config.yaml
num_key_value_heads: 4
norm: "layernorm"
attn_scale: 0.177
parallel_block: false
init_std_qkv: 0.0442
init_std_up: 0.0442
final_lr_fraction: 0.0
batch_tokens: 16384
max_seq_len: 384
doc_mask: true
Each number is 500 + 25 x the weight over its row's rms, rounded and kept within 0 to 999. Layers, rows and columns count from 0. Numbers have three digits each. The size before them is the row's rms in percent of the matrix's.

# layer 2 MLP gate, 256x128, rms 0.138, rows 114-150, columns 0-127
100:509481506520463506518522499490462500491525527510477528526509511533511482506521514512511484466507478505543494501479487525530505528528505530494434528443499471460490485459467538518507517524504523477515539509482481506534529512490485493497487489504471478470467476459476496508460456530503476491517517529485465459484500448478497495459503498500519478468515493516522551532472520488532532566548
108:485540504491475470506520529477499482541530531478507528529567522500555510493523511487495486521504464471461458509525482503470473482478518488504477498466500491450509515483521555473550525490523525476492418509527509479505504470520517490489491542488462488506482494498518526454500477481552484489473554497475489509502487525496496519491508482523499479490496467496521505543538487476519503467485
095:507501514473480490513502506519454501451520480516550500451470455494511500482463504495538500522511499545526501448520484514529511506502523479476526490507467483498493459511481546538498451534457479492513497509479513536528473532480502513504509509496524532471475524507479533502513537508513521478516490472496535521534511459504528463464537494496512424498470517494475534541531471520481526498505
096:465456495498536482514525479503437507466536499467477491549496493548474523548503526431497506468520457493479531480492507514495483501460521544466513489476457508465499531486498534466513465492500507504476509488524526537521513482520494524482509493520481514521447472496518540519458480489515466499495494455479514494573512508498514512489468492522519522528496509484487508532492508500520509525519
089:464511513478478471516532516508502505518537486472505468468499498511481542480488525514544526526488500479490502480506531498450478476493540461495468524501542467513533499500496509527541492516496505480501464461514507493524476520520473518506525482498503496502483483537426458471484489558514485466491495502509466535556486481509476501466476495517485561507516510446477501551493518507467522500539
100:466501525480484507496519509506471484466507514495512535501482512538503503541516501502497524519573502442494498452464509484502509514531519514489472477531504544508478464486498507479506474475485526502560533471521509492500471498488470498494525456544511484531428489482487506554492463480468442514507495460478496461474486494502495522487485488544487468534517475487513490510490498528513518552493
099:487487493499481509484479471417493472514487479503496532539520526536496493523510502510550497467478472514479473484495531501486462487523468514513462498490539518475507494502501560478509516541474493504505484496468501474466484512528496486538489485534508487521568520491507485467526476523525479470478502468467474479521489491512471558521470514452523474491508545502512503562517484487535480490474
109:462536479533527488520494510460485486498486531525489525528452515434499522539492515499503473458468490515521514499516495486482511515516540484459460470484519478510523513484498497485535509540523490514519457502504477530475438502472492498496501500455487493471525539502475495494500503466475497512515523495511471475531521457461539453469554509498528485522458529512548503527491512510536509530488
106:536506503505488523467502502495495461457513495484522512461494512470491494468507542480513520517508487546487539517501506507522503507490480495408488510481541478523528476503502521514474512524536542491487482476504489447492501484494466501536498503516513519442530537537488489453540541508488528444475505494518486534482523453526488488523517517513529458500472513499470514490530532513488474460526
098:543509507459513523524489523501486481502561482480496498489531491507475527481480504502499520525488429459535480501550490521509542508534484533508470556510481522494525500501497503497476503548413455512509521517502505469500492486505516470526520527479516491496502475459478508505483512507447432545482502474512493472500489482502445489494516524503503530508492490542525501511470501502475498504508
106:464524489499538485528467508500500491457517515487496487507500539501493450488515510479531506534504501494482509426538507484504473497484552529472443501507532519524539504473489502516512473540451480470523471495520543474525476491472528511518545486508507491512446488507497528533467488471469487511482491464487535468514509487546464447505476486516509461490516495500492485520501464524507539529507
079:473491503510489488442532531496529519529500490483529474515473445487486513526493531503480530504494463485587501486518496495476524479473513487504473491489507511490494507486455499524498473529500514478479500431488517497520471458514512456501516537513481508496513441513492539499540542553492474538490511463489510511533492502523546505493501509478509527488508552466497484532486463494470525521496
098:469514471472525479511494487455512529471492512511537538502493437559524528536478521486486509483492514517502532428480533515494509508455500519500505426475508530521518490498493556513488472481469520487508511492502500478523531488505463528471516460509490489518485498531564531513492487487488490480478507448476471472520536507530491502485512484495507486493487472513480495498477534497508497546545
101:457488518487527520482537485518522493524602526496482476505483477529542485539482483510498558485515493491521509507492508540557467523531507479486499556521462490509531492536467504485506474518519503506490476510530525507486506446475465508495525487517493472511487513480503510479508524498509524469531526477551524505524462496480505477474477493477506535506509504487476461483508516441476481488509
087:497508445520547502541503476496479493441476492549484493453478529554475498457467495476497483500484535505473483514502505500495471480504475528509548507537488478506517512538497478487499529483510507536494479544521472513511516509497503519510485470482501484514466547467519459489502486486499506467502528512512497503463471494431439509523500506527478472549503459508509479459509521528522538499489
056:474500516500513511462492518468498457492541511475523510513498459496507508550503526483484550445491484461513497477506505509494501507495466471458505499492516513495508469526473497512536493503514519409507479480468480479500484502493527503520504508496495503449494527502491517489444540547464498435505463479492463500492496463538497484489488486471459519502516494487473503558504476482538526507542
097:509483489539499488438476481484437460443522482484480538512523504486525522491512496498516519507522465495506528482502520553505515543491505494467497504509496525515461441479507560489500479522541543500538492538469523498524527511461500515487543496504509498487493506511532528509479494479502531492534493467472484567502500502507498530505554485474518513526451496488496504490504486485548473493484
096:499486475487508496488459495486461548528519461483518492507468498529493475517510524479494578523529523484512475502534481565514504533533491505505508544494527513500504524452472534507497507475471484498491526500532482525539496513453501498469495456487504504514468526420490494495479502506479475536520492512512531484482490517495495499467479521518462518494498446522502451496452503477526533487505
102:490485513524500445489491485501540492487532521543486480514462506491515504537457507475471500492547492515538476480480518489506501553535509496485523510506514504499468461459481532517493540481528513500514470489491497488500499458442471527467520464463517479448535545516505496491503513454482520458501516515521524500542496463486528492480541446501516459526501509559503511493499513491519530505517
109:514502480514534514454474547487515517499510481514526476463518493493500479496544487525497490458487489517496497495528460514555476498458524491461517462517507454493485513532463502492518486504526495501483476500451529453458508500505516504531500518507497561487548462476529556530496533505487495496465504502510520507500559469478516512510495466446481511476485498492536491517511473503465521512555
095:495503481504501468498481503509455507527516487459487480502539503558508518484513514470492490494472529487492520543497526485456474471494493546474523498531455514484536503476472522498501488491463462504438517508528525501500526522518494490499520517458501543509499479510485470557502524558431472495500478506485474498483512449507497509519510498542492460518491563503518532469493475486492540515510
092:471526502467499536519498517526471496498554483469574492491472459472488486461529519468536500482512520434511475515516484493525507494516496508511515555520501518531530457533554506472529490456552436492504494476498489468490487522505501483519497481481481494480511479493502501476507509532487565488510501489512506502505528518511489492509506476461516510491469467461486492511513512433517509493505
104:473543499521510500528533486495483525480490544498493524498536502499511514561482536489453485490521457434515493496542497486496472482462516505498496480483468507473466475484497556466506497508482505489496478497476533502501474437487521494515486509492481552488496489517538501546540497503535492524501515518455477426507503496502509486518501455506515451524501495472527490537465458480500498527500
097:520494494490519479508519477449514467499484499518535510560475460495548500535461523501507516485492515439513498508485507502492480480525457526488518420539490552509515491479527475535492495500542521500483498453508521477464476501518511508465508494489490516516553503500498506489514493494532482464544447504541489509473506470480451521512520524505481485513522498467539503491476515459461494501492
111:528524517537507478485463523506472484507491482498514523507489521520539484516500509536501499498488467490528495429489510527510488526440505473539465445517518488514525493445461469529491451541498524457512527500514469512503463518499484481489520531474506558475544497465499529493471503480523507517535460447511486536523494510491470511500506471437486489516467500494525499514502492511518492511505
106:486502501522518498469454535495500490479500488447512481540496508525532514505489521454512569496488505504481491462542464527492471547523511493491497506473548480520493505525519511508510501501482510487485442463496498440484457486454492511546519460513508519508532534475478533533506465502490481457460453518506477480553526526514504481490495519498496522518524477522495544511478486508508507501537
103:543474484502470530481479474488491475541495514474446493558512495501553458495500537502468511456527476516485480503480515533516516552517490508496496505494506521491480512511496499500519522494530496527475476518508521520491521502459458513461517474445472496484545522454470523458485503510493516490552514519503460535499482485493458523467538513484495517493462498513533500496525501487566473499528
092:447492461500534526469507525503485501521541512467495545486497484476491530555530507541445515519522489487506527492481537490511499520509498478480529514485471478539536517509485501491488523517476495513462472485507472495489434485452474498528507468487512501490495463501486447537473451489511504521544484454522493507510508527490481478528543487495490472522484475517540485481505535547522466518502
102:467509466515453473464501499556516482525539502449495489479456497445496531533511550489504488524525467479501501469500465485470498502479466457482481547512478526481463482530496509480518542503540492515492493505504508543532509485499489496502524479491496511528507520495520464495506483468520527488513560504538473528567468496488498534530496464475468490525479494515483488531471516484519526508504
104:511516523542513505487535491473544488490483536502529487523478539492573460502552468513458514483511528461499481472474499510502528509462511561507461515500499499478503467491531514529513467509527467476506501493478540454500537498489549499508502490492495524438495482513527471516494513479497515545472505504479501462460493489485487480527518467460486488503495513486522492535484498504514497566494
104:536478553501508465519509530497509452488544524522466498487458508478499451481508514514536486505497421489508486472565527497485512522491505492473484475479533468478507486467446524478530505553521482476505499530483534521494490518514503511460562507503490502491491481460510512526477514511531504505485503455489500467555475495508496448476500503467517522493504532522494519522466507490495498512507
090:478537495531535513463511523467522483497519528497529481518495491482526472512525485511537522487471504505483494444509458517481539514513476478521495460511508546509522469486475498557495484488501518445511497508484511455505536534453486536487502476497487521470493497504550521501458527480503463485450469502538499507488532457502485514502483443491524488521514477443474489528518507523472513516540
098:501502551498538496457495544473508504515495495472532449513470480492501471499499504495504518460516501462532491472486468501546492530478522514514507443485460559498502489510428472495510468507501514457508506513461499466531522521501478491484503503471503523462470503505528526534510528506510504529489475498496533522493551474495499509526490451495520483490474473483548542518528491521469512548528
111:469545503483543526507490493517445480499508526496484520543427485522550486487501526493471527489498475496514506538509510582479488530505500524463483491497525497464493504491493501498484495492506508496497508484505473504504493476467483506485471475477531542439487498492482486531501473547483488494525470499504503454483496497488498513462536452487519508499551521551483535498480461497546469531511
087:476512528498493469465491525492505490500466481465450506504505503488512468508548531485459519496496510505511471496520527485542508513465499505467516511490544481447549488446500508470535505532481526466536477504478490448486492530520540483488504511492480539502502456515485517511483510528535533507511459456496501453500536525533497526512488544501543526490509525496495501520513444528539466499512
110:515504491481488516444550517505494458484482526467467526522476467491521559517525575482468496500528468521465502477511468528522522549474494481506512464509512491520526529490506504501477494502498486480510502499500504489477458501505525492525502475449500495461552489476439525487491498500503487512538459448472523510532527504526502511482553511479489499526507472525546471492503515511502485503536
120:535534511499541516478486505495503458459525493517510479552463507515517490550504505504520522442514479473544505449494497527488486533498504455492479469475496540475491488510474498521509476531520519493506517464525515499515504532472508513481511502491504529491495519449503533499521502489519433522506491459544493532495520436506476471535505473445533463529475515468508483502492482468509476513516
# layer 2 MLP up, 256x128, rms 0.143, rows 114-149, columns 0-127
100:514537483523521542506487502487468514508443491443498495467480529527518500496529490471484483453479480534444480477515518543499498480499518526471505518495465527499533516505481505489501511466529507499516502505542482471500520510509518485508542496512511511494490523519510486507555557492445517539508488502523521542488513489507477478521534483503551480469481514475491459463522461499491466460558
106:465514483510512517503461481471483496482471472490478532533501504509529487504513506483550505442469530531469515443454550474492505482468528520457485476501535489477490501506493520519489473528485539527507472475525472459470468510506483531509508491495495506512493552518483501529514544489506502472467510444507525498483508498500467479454502510507509464488528531465524504512543522549495543536507
095:458489471503522533509486470536517510519499497503489483543504513493506506495476471514447508474503482485484502503463546506496492506508458515527494504499538506457473528482501474507495547451538491491486513484502544508478548470525495512484496492500526488513512532484554507497477465508514462488505513532511492505526484530477474544512473473523468553530575488533491469435457511485522484508522
093:515497506516461499577507449526527508488483515515488486481492523504453531516460536515481467507489475464534516498530549475507487515516502486499467519499521505568468460482530528494520528514508499538492516483465505522501465468483468529444530489493490480479523528509511450512502474481430509496496502534500456501497527504503487490520541487536494469532488488525474504516490506495480491522520
084:457521525463445495517499511517546527477476507497536473475518465469502519498480486524506507528497533491482502435524538466436488489483510476499474480506519495528519482512557485528549478484489505498510492480528532526501516484514522488501505490507515486526502483528455454492444496520504460465466477516512487515551479486489470522483469489536528511501536517478469521514518522551489497502511
097:560487497509475537511483500532470534524478455518486472494522481478435477458525486523557482495462467516540511536525490496522542500506487481523492544510482506517509489497481490507489524507539468501501496550495454502525533531514549501503501523493489533496520491493487515484495548532482506510505515504479474544470460486495523491519519518477507500458456478471484521526471453479509469475484
098:459542504487483500491474438455486493564523497513537490492533530483508451519470527536497504511518505489512517488491501500510448513523499438490501489500491524502490490531456513534509435463504522511526454482503500497495529475508507496484490492519511495495543554527524499484476543474510490467455495514510526488549467480500504555507488501461512493495503519486497530515550469509496501477525
107:493508446522471487488512535516512484497529495483492468493504469472515498472464528510476505504489485522486501508503490496486511487490505531492525463501555482466557551538532485533531539529508528521464483485514455514472485482486468498506442523448476569462561499478481480477474460509513484507502504523535474493492499499465522494507495497482487548540480499480518527498528497523494476486518
101:520491504521527474447514529500504484497538489467477493503488504482521472468484490499502547520488475517494511443522489531493548520494542498501522499500486508442478506545520495512481453497529520487545475503504502503518488505472512490391509517473449505492500483521508501527449517535547492492484495503485476530482479498543503517500535485471478550515485468500499501491548516521514501491493
087:478522509518495470475482443502543494491440522541504504528511508462500509512465495497506517455485526521514478484520506469518494498507487475488472454498533509471438471505478516483550537498549499488495469479496528550470518467490501524484501492472524474491521528477508554492486506477514526487487492508494497541525485532456510526486506471465553499519485496457526471461531540486510490501492
115:486518503515481498493502488483561491472523519503518439511542504505528488496481472475500519526477535502477570461519482479518466522511520482426459484540528514555503496492521482528467484516518508495503494494511526468517508468473474522532507466480499503489486508511507541532485477480453476459519529530542504501482507450450513498518493487551489481476529502512513490466527513499502499490499
073:507504523473539482549475463481497464472497526526506485475515571519536517485515472498526490505513540491451496474475504497524493505531489519514514474516507493505508473512514495490506509485490517518531497553517459489502531511483491563503480488461522499485480577492486481501465466439507512475491488534516494508466502475484447508493494461501490461511485475514519507466532561529524487505499
097:496485459508480503486505505549467502523482515495480504532502479469539488543464490466472517507520514505492476448492520563487517496525520530536531489516482543528479496492513483492492460497474522509553500483553470512510475524474468515484465429485498518506485517500492490497479503447524474515514471490501479500503465532489518492458508491543484447555503508528504507519524517488537520533485
103:595470530513485498513511504501523540485479535485451475481469509459470518481473517471476469503516507516509508492524540514489522503427490541491507458466485507512504488458493507499489484445479484513512557473475513487511482541486516491471485547480523529466569512501486477497512481505495462485505504498509467519510514492503498478539527479528514493524498507520482540488494469516504516506512
079:467523519471496497502486530470555530551515470470516512502470453494521503515495518472485507500508504489555471488474512505492509524550525462492490489481496504517474526490451535513456468513478490498474538449519512466510482489466466461479536501471456486471524491532456523498499532512508512521506476500516552506510494527472511475551539507501533502478471533512495493506498506522512496532553
043:502505512455517540537513481507517542504497464504505472495476475483548495452510473479510449486508514527515479456568485466480503515486496474492522510498463523475511510569488485546481502540493492516504483484478516534552510464492507510524495498475509459514476493499480513504540514482517502488537523515503571488531521490460459508522476490509510509464508473490497519455480539487499470491503
091:477513506465540488546525487484492508496508521544546472518422489515487471527498471506518516535480578462497450514509519495491481508528465513519519509509451499486506490495511468506495541467478502492511515509534469541476474467516457530502447480496505469522483491480493449470490473490507478505517512536528500529476494495497469482504463482552474502512515497490485487523511500506456510518507
088:551480510514484483482542497538498488480520481520552488440493505461542479482566478515479441524554477528472529469498474496502527503493488523494506489482535500503503472516487493513482485531566483521522503478492485520486507534529488511533515496457506486473550495533504518480543495524486505507496531476485529492524503472478543494469521486479508449463490516490477485511509523493496461489518
092:528538478509535502494472493446461507516447478499513514515534496528511505480483520496511501450454524524495518514528486533507494485502497489491467524496516523511495524540489519505460456505480504499537551529511500496516520521479542472505478496495489488494480503466489477523499559525489501518531477474463472504427506491501443509563523537498502486472478517471558481495483473503510503535513
103:459514509494514478497522480515474512516506519508463536531510520494523491495458502523503510526505514470467465534498544486447483511520470514533488512492484528485490474455502500491479548512509532499525515456542488496499491476518517532459504487516468450505476502509487460448474498481526527508546490460504494472524430542515477523491494520510545501537535482501480479495517536508519485486440
090:496505453478526494493529512520533492498545509529516506482518462518521484483526496534472483521499498462526497507530466513494467474532485471487506498488494499468520477541483537520474505469510504500467473489498459528481559477510465496463506507450564497516488523510460482471489472539471481462493510554514509537504504477495503530449465516501508505505503498520508532515512545440471472533487
093:477495497485494465527509523514500564499461463448519498502523448501480505497575508497498519535482531500519506499538510494524483503465468534499488498473478500525528504511475562483471507507473481501517481536501521518502451492492488529520526474510481520524492522537515513547515489497460466489453535517532487530530541474506510487505481474501484506450476487507514531478503523458486486447484
103:487470503468530507494465515480499508474497485506496514520464469508499497474496523523524514486496556554512520463486511504512483532497517512497519479509531490525544500481481461540496522492524475484523500467520464455523491593503507505473542478457517482490501515505471545449493477482482506470559483465517526545493502487492491520474495549480490520491531540496495513448493519530500500514491
090:522514464558514519539525490520476504507470509506474535497481488530506538502506521490477510466529510497504508497497516521491515505489491468509501504514502487487540514506495499500461506538483509514441538513501477522461508449499452500521474479449496533478523534475511477464526543513482522510547453520549522516474468501500496467507495509495514478505461531476500464457531518550505443454517
122:531465557477488496503523476509466495502495498472522461524528529495498502500485469517470533530515493513483497493465510504528503527487553508497506525493515532510478486492535475533514528472507509462536523519498511516512531521515434490468542567533477474506517493482497461468494514493474479498536528507484488448531510506524506535477482531499492548453485494502478471491439488490481453492524
114:524469502479500480501532456514497498518492518531492524453520509516468498502510483526461454491513466502524492491482534463501543489486511498490535507522449556484516487489466529520520488480531472505512546550494487548541525512511495511483493546478538481488464482508512479470510528495492536530529552479487527507468492497529482504504519451481521470511479523450492431510515507491508502516482
095:493480524464521531542448497539513510472477535514494464495484529531480487493483508447541503492467491480532491536528503472446479475532489535478481483515492517507501510513525469498500480495503453516504501492504469504496483514557471520517449513546553499529512485480525508496480464496492446464527527492494518512484498506484515489521471479539521500477549502496485524531504473500473560520533
092:512501494434530511474511534512467535533485466475497499499527510483490519536514513489490509516486488496495518504499527501509494511510486518485513473475484495543537509516505490537507506498459484524499507487518451471446428536486485462537436504503527526512516515458492480535479474492443484518500458458477497508447520477518511464522522473500491504513521497510552519519525518528503462525529
102:525511474492523506490448482485512486509494469456465510486526550535473496474483488485501477491449484505525505509496484481477517480472496495518494522497498482503484533515538521481573462539490541496508520485521509511545499550493507490532497558482483477532546470495457498469525483520504510499477493481477501462482487511478502539506487511528537538513463523451515511497460486489511551533464
111:483460509480491469496477523515475501492534469493498504453525474499445519494474507491498507545512462536481526524522474518507468515520509487466536504503534486529487522488482492498517541504506513479508479499515489537513489491491449510491549502504530502522478511489466488550482463534509501485507492522548485508539562491520504515446490539545472538498520475538505514454473500531476520441509
114:520473496501496483466540446485492464511523535467503456497520526500498498477497524501462496459500480527507542525500443496512505517516513454486550480510484510506502520526508498527520480469552510508492512483468476489501542499544487484510465525490495515510553515468488505468479494487499479472511505512510499497513519483435537564513547492471471543538474518511527515483475471460480476485525
082:551448485471493501511510526522464553450483507500514521467520494465499538451497513512488458493508487509500502483509533494482486493491514520467499525493477499519483472535496509497501515487510468575470490473527490482515476500533483485481515477515495509535490527529499506529515507514497503500533607496484487545550498518471497480489518519516465451518518498515505518483480513473472491454498
093:520456480489480506485502492496462500436468497504512509498479518478486517504476493502469455492530489499490523516509532514491472479527513516498515509500487502515494454488570477516502451494530468524488491480503520476512476508531490513500538502526547527562486523531504470507499536552521508502525541495479513508509495540471505477489523501513441507524509521511501434480464493471432508461515
117:498511450504557549514455478486486497496498525500479525533445499517549464477503516500486487475485512531503507542500527520452513499516485511485474494500506465451490524486514506526475491493488502523477500480492476501466521496468501504504485467484525551436510521505463504522505487543498504470536463525539503486481473506453502478469539452505502487533527528525488564481507490496523508520520
079:518480485512518540495491461492468476496535546543522484465468513538485531489449479502519519499469484511482534525498470525496471509516490494515510482490484512559448502541480522505484489492518492527429502481495522533533505471468477517510473463524531461501517559490512486482506470484483483460509544523498499508507469470493509489524522466499463480504494468531536509479504552486478532482509
119:499505510515525496556472459497488499495473504520490514484541554522498468510485443519497496445461518491493496489500512455500481491520504500495472520500502548486498468467492513504503519529490537511530529500513525491526541524486500495490474507516493508509449523511562468549513512475477488500456545544525479443485520471464508466493470470509506439493507542476489524486487460482501516509506
# layer 2 MLP down (transposed), 256x128, rms 0.13, rows 114-149, columns 0-127
104:506487504495498474483506505510477501465457495516539497495512476488457565499538507465489472502499472513471543543499521492519504515522504479448495486482524505489526524483490489533494481505539496493532476505488528522466490471481503501496494499507482496554549491498446526571492492495488538471487491535536537516491522493514517540499485527490487514487470482495557493508471481451422488525493
105:501480505550457524488481538505536525466450490501477485477482518542495485479521506485511493508484510513488563520531523476484552460509496525498503512473450507507508509482470485495511518460485519501478480483487498529521493466479530494536488499518520493492507520536517508462500490492481476480535481473507455490542490493519480480557486480514512548492527477502442529486517532493436474533546
096:465512499480506561469518472501528475508484484495506521497479485526510505486522533539484497518471555504511503488416541475489483537483499483450477494458530516538508526449488495506512532497489502458515503519509503453468490495511468477485485508470484522456510505522504493505470484504540499506470442484475532522500531500479522513552474520504503499515475466484541516530499454531514513515505
098:514459483513464500535501468552478494503498475510526499492489532492460512462505530506489489459482538481483490503544502477519510504544483494517503517463514509480507516532491463515452500461528527500568488520536517528489519457427535465488452489494489489494479495497536511496470511518490476514518511518493492458503480545480508525505546510508469471529502514509504539497473542510473538478523
096:539524447494499479551520471500509512504551515491491482495520500484511514472544449489530498462510468492444504474544491508511495448478517534531504500515496482445495509483536529498469521496503544510486487505525510527527436546502493465513483451499461494532465490486455470506509507507492499500478494513499490503520501497481495508528522522508534550545518491457512482488510500506516490451530
098:483497489472466514548517461533511518486540522503538532494521526502524497525473533517482491543473513504549482495479490507488499474515498511475541532496484496488524505468482504529481496545489484470483458453505504515492536545489469552477465520486464506451520482522500495500509525514508498482485538509545452507485493516538502474516529520440479471508502471509474521490534482458453514467484
102:494523520503474529449485474523455546530502485474522497517516539514441505529512463498518538491472485537511488508479544517476482518475482516491518534488505509530545506475520477486472506485464494532483469497505515498528499492534473497508521520553482495508520496540490466506494474504481547498488506457478498448485493465489456534536479493470503523475516483463477549502552532466497515520493
106:486479485549457470522469476494516520469460508519523506549479501485495474499472486458457518461506435509509466526478466477497505532481538479529523526502522532508529499485494490525511536529534488550521497505488506508525474509485477528504530535498468498507461506498463494495527495522517477503520490470542457471496482476521525491538476498541495512532519542508487485507525530476497484436483
104:488523501525482458492458482506496515499483491533507505525502489528512551557496496493553479515434527491511460474505509514532530534493498491524459508551479516507497492474512469471508493516469468482502490511466518504520486513477509512518497489511475481493478504515478571479482511531508545506515503499535490500524509435466531485504485513506507543493536476444501510493468442481518452517487
096:436526503509483499453529523468541453517507504507505504501476498530512528492469471486506478504482522512548445490480506505451478556487510491496465495501506485485509512495491523462517544512463482474500518528494525491530492497478479483518512510558503513487488485548485506502465519483521490538464468493468505520519497489510473497532465499488514552509477502516518457524523471527528427519532
105:512484491491497478450476504534509495480471502479484466506498511498518481466500503487470541544459481488467490502525480440482517552511523534496526510497516554548517514517480484515507426514490449532503521486525466468482474485496502519527476531499510566528520514503494489493512486482504513473526514460550502480530536486492495502492518465521513523468447473500508488477506520515491491536464
077:504513475464505492489487527502576512537491485498515511509521477497498522495486453519527515513496509469557459482503477477457485485530540474515486475488530497518488530532476503447464490452485501443503535477558531499482485530462482478502483509500472531474509473468459526502518540505500492512463497514511475529492521518509549472460513536476508486497485524456508518533522496512514495512513
099:515508502534476472518502515485521548513515481485509435509518507500470470491513452470487480506551495502450552477537494516490526473465457485507484497532478501519497508510481471523504508542512498551498472530507514532491456483517519487531500505515504497534501520550498447484493510477513485503479504522497519516491467502515486498543500462552524477446458548513458517501501481491492497485551
100:513529477522505492538487490486538487465514480525530502487474517484496496471470493552505489503482487445496504471537508505475586517519491515495457492479501482472472493479508543517468542490494482522484495515498513533513456472492511518466484493458516479485509497521505501521434467517480511508521470522541492443505521533522489506547542461541521498546477494472488495504457493500518490494509
080:543492475527531499510490475543492518471462527519490482471506538497498498493478476526511484491505506517466535539527501502503521460502473506525502493530512537492507527496516481473474537491520487520477459490522441543535524518493549472483466480470566481511470524490539511474509456503470541513483539498501463525478493485488482562499492509503466497489531486459503483497503524503532510477448
054:480495534508470528504499531464493534476474485475507523503497472513478506517517521544460480493483511470496456544520482493514498505503468483507484476446516510522500518463507517502497499524485482512517549508485491443545522523518541464519512494474460559558533497484470526518496480519479433478500513534482482506517527460505486530512466509497476494482469523533485533527551494480522488517494
092:472515478538527475486542505481464500520495495510491486500497491502489577480523505478468500515520498522530517450505480508456462485507518499459513494461517499547492485495509519472533522479484515491544509512446540510506446516515468471517542478488479489500518534479531467520522477493533487461513486484481519526512506491450470497527498497489495484470441503496517519565496525496498473521544
095:498497487531448516460515482476509548493534472486473495466501507518522519481509540474525467549508477483523524454504487462511485488569504541501500528492520476478530518540489450518535507516504507471542500505498476535518494466501481488476500457503499499515483480525483482508522541494516526468514473486527473519482502485484471456502571497529494498498481512491466441516522513462475507516516
097:490531502471491499492515493501475485506517511481477516448483495504520491492563543556545505550457499451447488505504500509460503503497484502508494485495475465506476495480503449499538436484490472446535521479493527534486486490533516486462542545504474533515503475531474499525500516491483533485489513466465512521548475541535489505498512529521488519521519476514529476495495478492504494513524
104:511501540519474480457547501499485499504471508502521523548506485509559486481520489503478533511522469481502489481519558448534507496514495478495507498542478513484534474493501487495545475516522511498440476529505498463507548501526478499507502510515506482466529476463523511504488467529501487505476497468492501509497457489493497531504508503471515507502542477454484491494527532571472425497537
097:453509498524481475471474464500480510511485487515492531468489510512518516482527515547490503474524451491522561463484516470515499506506491505502523542506533496477478478488546531502521471479497499497509479524488492536486508500501470466529484482453509469482537495467461498502508483458524500557548479512505506519511567521482470488504485498511456519539470525539489526485522551513464461491480
099:490495505507488528472521522496506526452495498479551477520502484540512491496510532477509475506483492485512481500482518573524486509486475496478471525481453539556501506472563493460498457496462452454513511508496511487534443490524485521507519502544498532501540492501470488519531451502507501457518502503510438496513477476494516527523501493503499524475532511486523496469492502514481489557504
104:482513477517486492475502526507535490495509452495499488491497484505518507461515506498512531530475470547523493480467488518555536506515483494515511508533509516523503505518500510502485507523487502475487508555488552495484524502466540510541489459518514501514513496505440497515491468510508530533494500458530496447489517464511485500491497544481510506482522487457418528446488462430480526529482
097:489513482506503494497501504509507477494529461524515499513447520488526535502455543531494502503506510472535492509499489478508507520494522509493541512429500513486507488489479474475468476474503486507519469534553519532516473485490568517450544484451515532477484513490523496494513459527484464505470477469542520512531465520532532495531520501504503530488461515535519461515455459504468503502467
119:506477489493483500497504477508515471527481538521465504478500500520517542487452530473462466495500449472503494512462511495484518461487527483474504517536511501477494483465526549455524536472522487517452481478513508531537525503470541529520480489518481494462539515482496549524472501531518521519489495478506508496542495567466511464498537503462519533508516455517530513489503489494459486521528
101:494497504512517470475531521483488499502442489496535501501531522513526503542513480482499453533522457500533541505470492521517492551489498532456479524543537491534478493517494493502522481531506490464533489517444493488450585500491475475492490511496535479465501491534510504513477449522510501516511513484468497499455506484485507496528443466468493476473490518501510524540490470515515521508510
091:486529510554512502536521504511505525478476480556525541510513542477490503483573533523498507538490518464472490509530524504493474480486484509491525476468484506497472496497497498494472452488477536479518513495509520482501511483510490497546550489472469464443512540508500520551540464472493529504496481464495501481518457507465509491503497490470487475467493482504498511580519521462495505496510
091:523509438468501512521514468506473507493493487485517554467517493450490478534478493505555490447497492512478500483524480551501497500495503516498528528504547501530496509497515486520504479509471519564498443505479513517460536507500475524499510486488521443515477464498500537525471479480537487529508481487535494542483466494507522512446499499500529504499470508469514445486540509547495514498498
104:493487523485464486515499476471519454466520538473516525517512536491526510550441516501455515504475557477449508504477527437476508503472509532527502473529457508525527543505501491503498526476494522514502505485488497537488472533504521463502519506490468461505499520494528469489495530498504513469533518513478506525525537514478473511488522508528526514450493525481438477480484470513499543500514
104:536477500486500516499506557476478491511522514488493482511484522541521540519514521524522509481517520397509470495544498527508515501476513519515491481493483485515487517533511489523491493546496485463480521517493500478496501536526497519487473550484470486490472459483539508434463498572490495544469471479453501495489529488498500478465494517523499497478497487483528494537515462472499518511525
106:493481509492534532480492482463459487517507510482527513509449518499538513533520493500454556500479528540495525479502458483481493512544524501476488517528452583525492479528486531490516498475507488548523488495533504468498525499534477483514521540524517520505516510463475503484442485552501486474525468534528517479514478477476502520490526472478497513478462461497504521477499496510516497471523
089:511518516519466485433505479498445528531505489486535490529503516464474542527486529530521477522473445498542472503490538467513517516456481529506499502496500501530499487499470474515515499546489504487521515524514478499499512447509504499509499511517485509492464479516529531475520530477489505516477452496526499521527548436483498470486559484537481514531507512512482499493480453503478494554474
098:533482493520474493460503503470490519521511512472503480492508527493489555554496511499486499513479442525543477488488500488512531560470506519476498517470492544533482453461507490501535485523514490436507478530488549468486493486500483505483531507544512510477485478565500518477533515471481508496469468493520499515502469494500506460510563486538498509516498507495509541509499458525485465516526
104:466517477494476514516490515519481493490465515493500506558506476468546521476489519537464508496532495444454464498517464520476523503514501522567475506478518530527473467518473510459493526491519490519519508529536482499556465457481496492508520469519536515528504545507521478524475485493480502457505521486509512498502471500469516534506482497504534513480539466494476489453493516519525441492524
089:501485502469522477483554565457522494476507504517493488465529472478478565511496494499484473509486504487516488472494529502465499491510501545440500461516488494512466480490481475519517504483536505459535521537484527525515506528525463519502536526522503501461496468497496529508489477482516520498471491493474495543477458490508472494493595497459505518469470521517508513521491484499497494533533
100:499496448496509465492476495493456489538483481502502509479494534463530470512525535547518551464560537439550465493451553461518469533498471482460519534472499508477524470492491497523499491489502512509478527504514472472534476506531443514531466492533521507513531489489462488509477509502495492525471484486475486520521498513519485497523500492526515483491522509494478491511449504494503510528491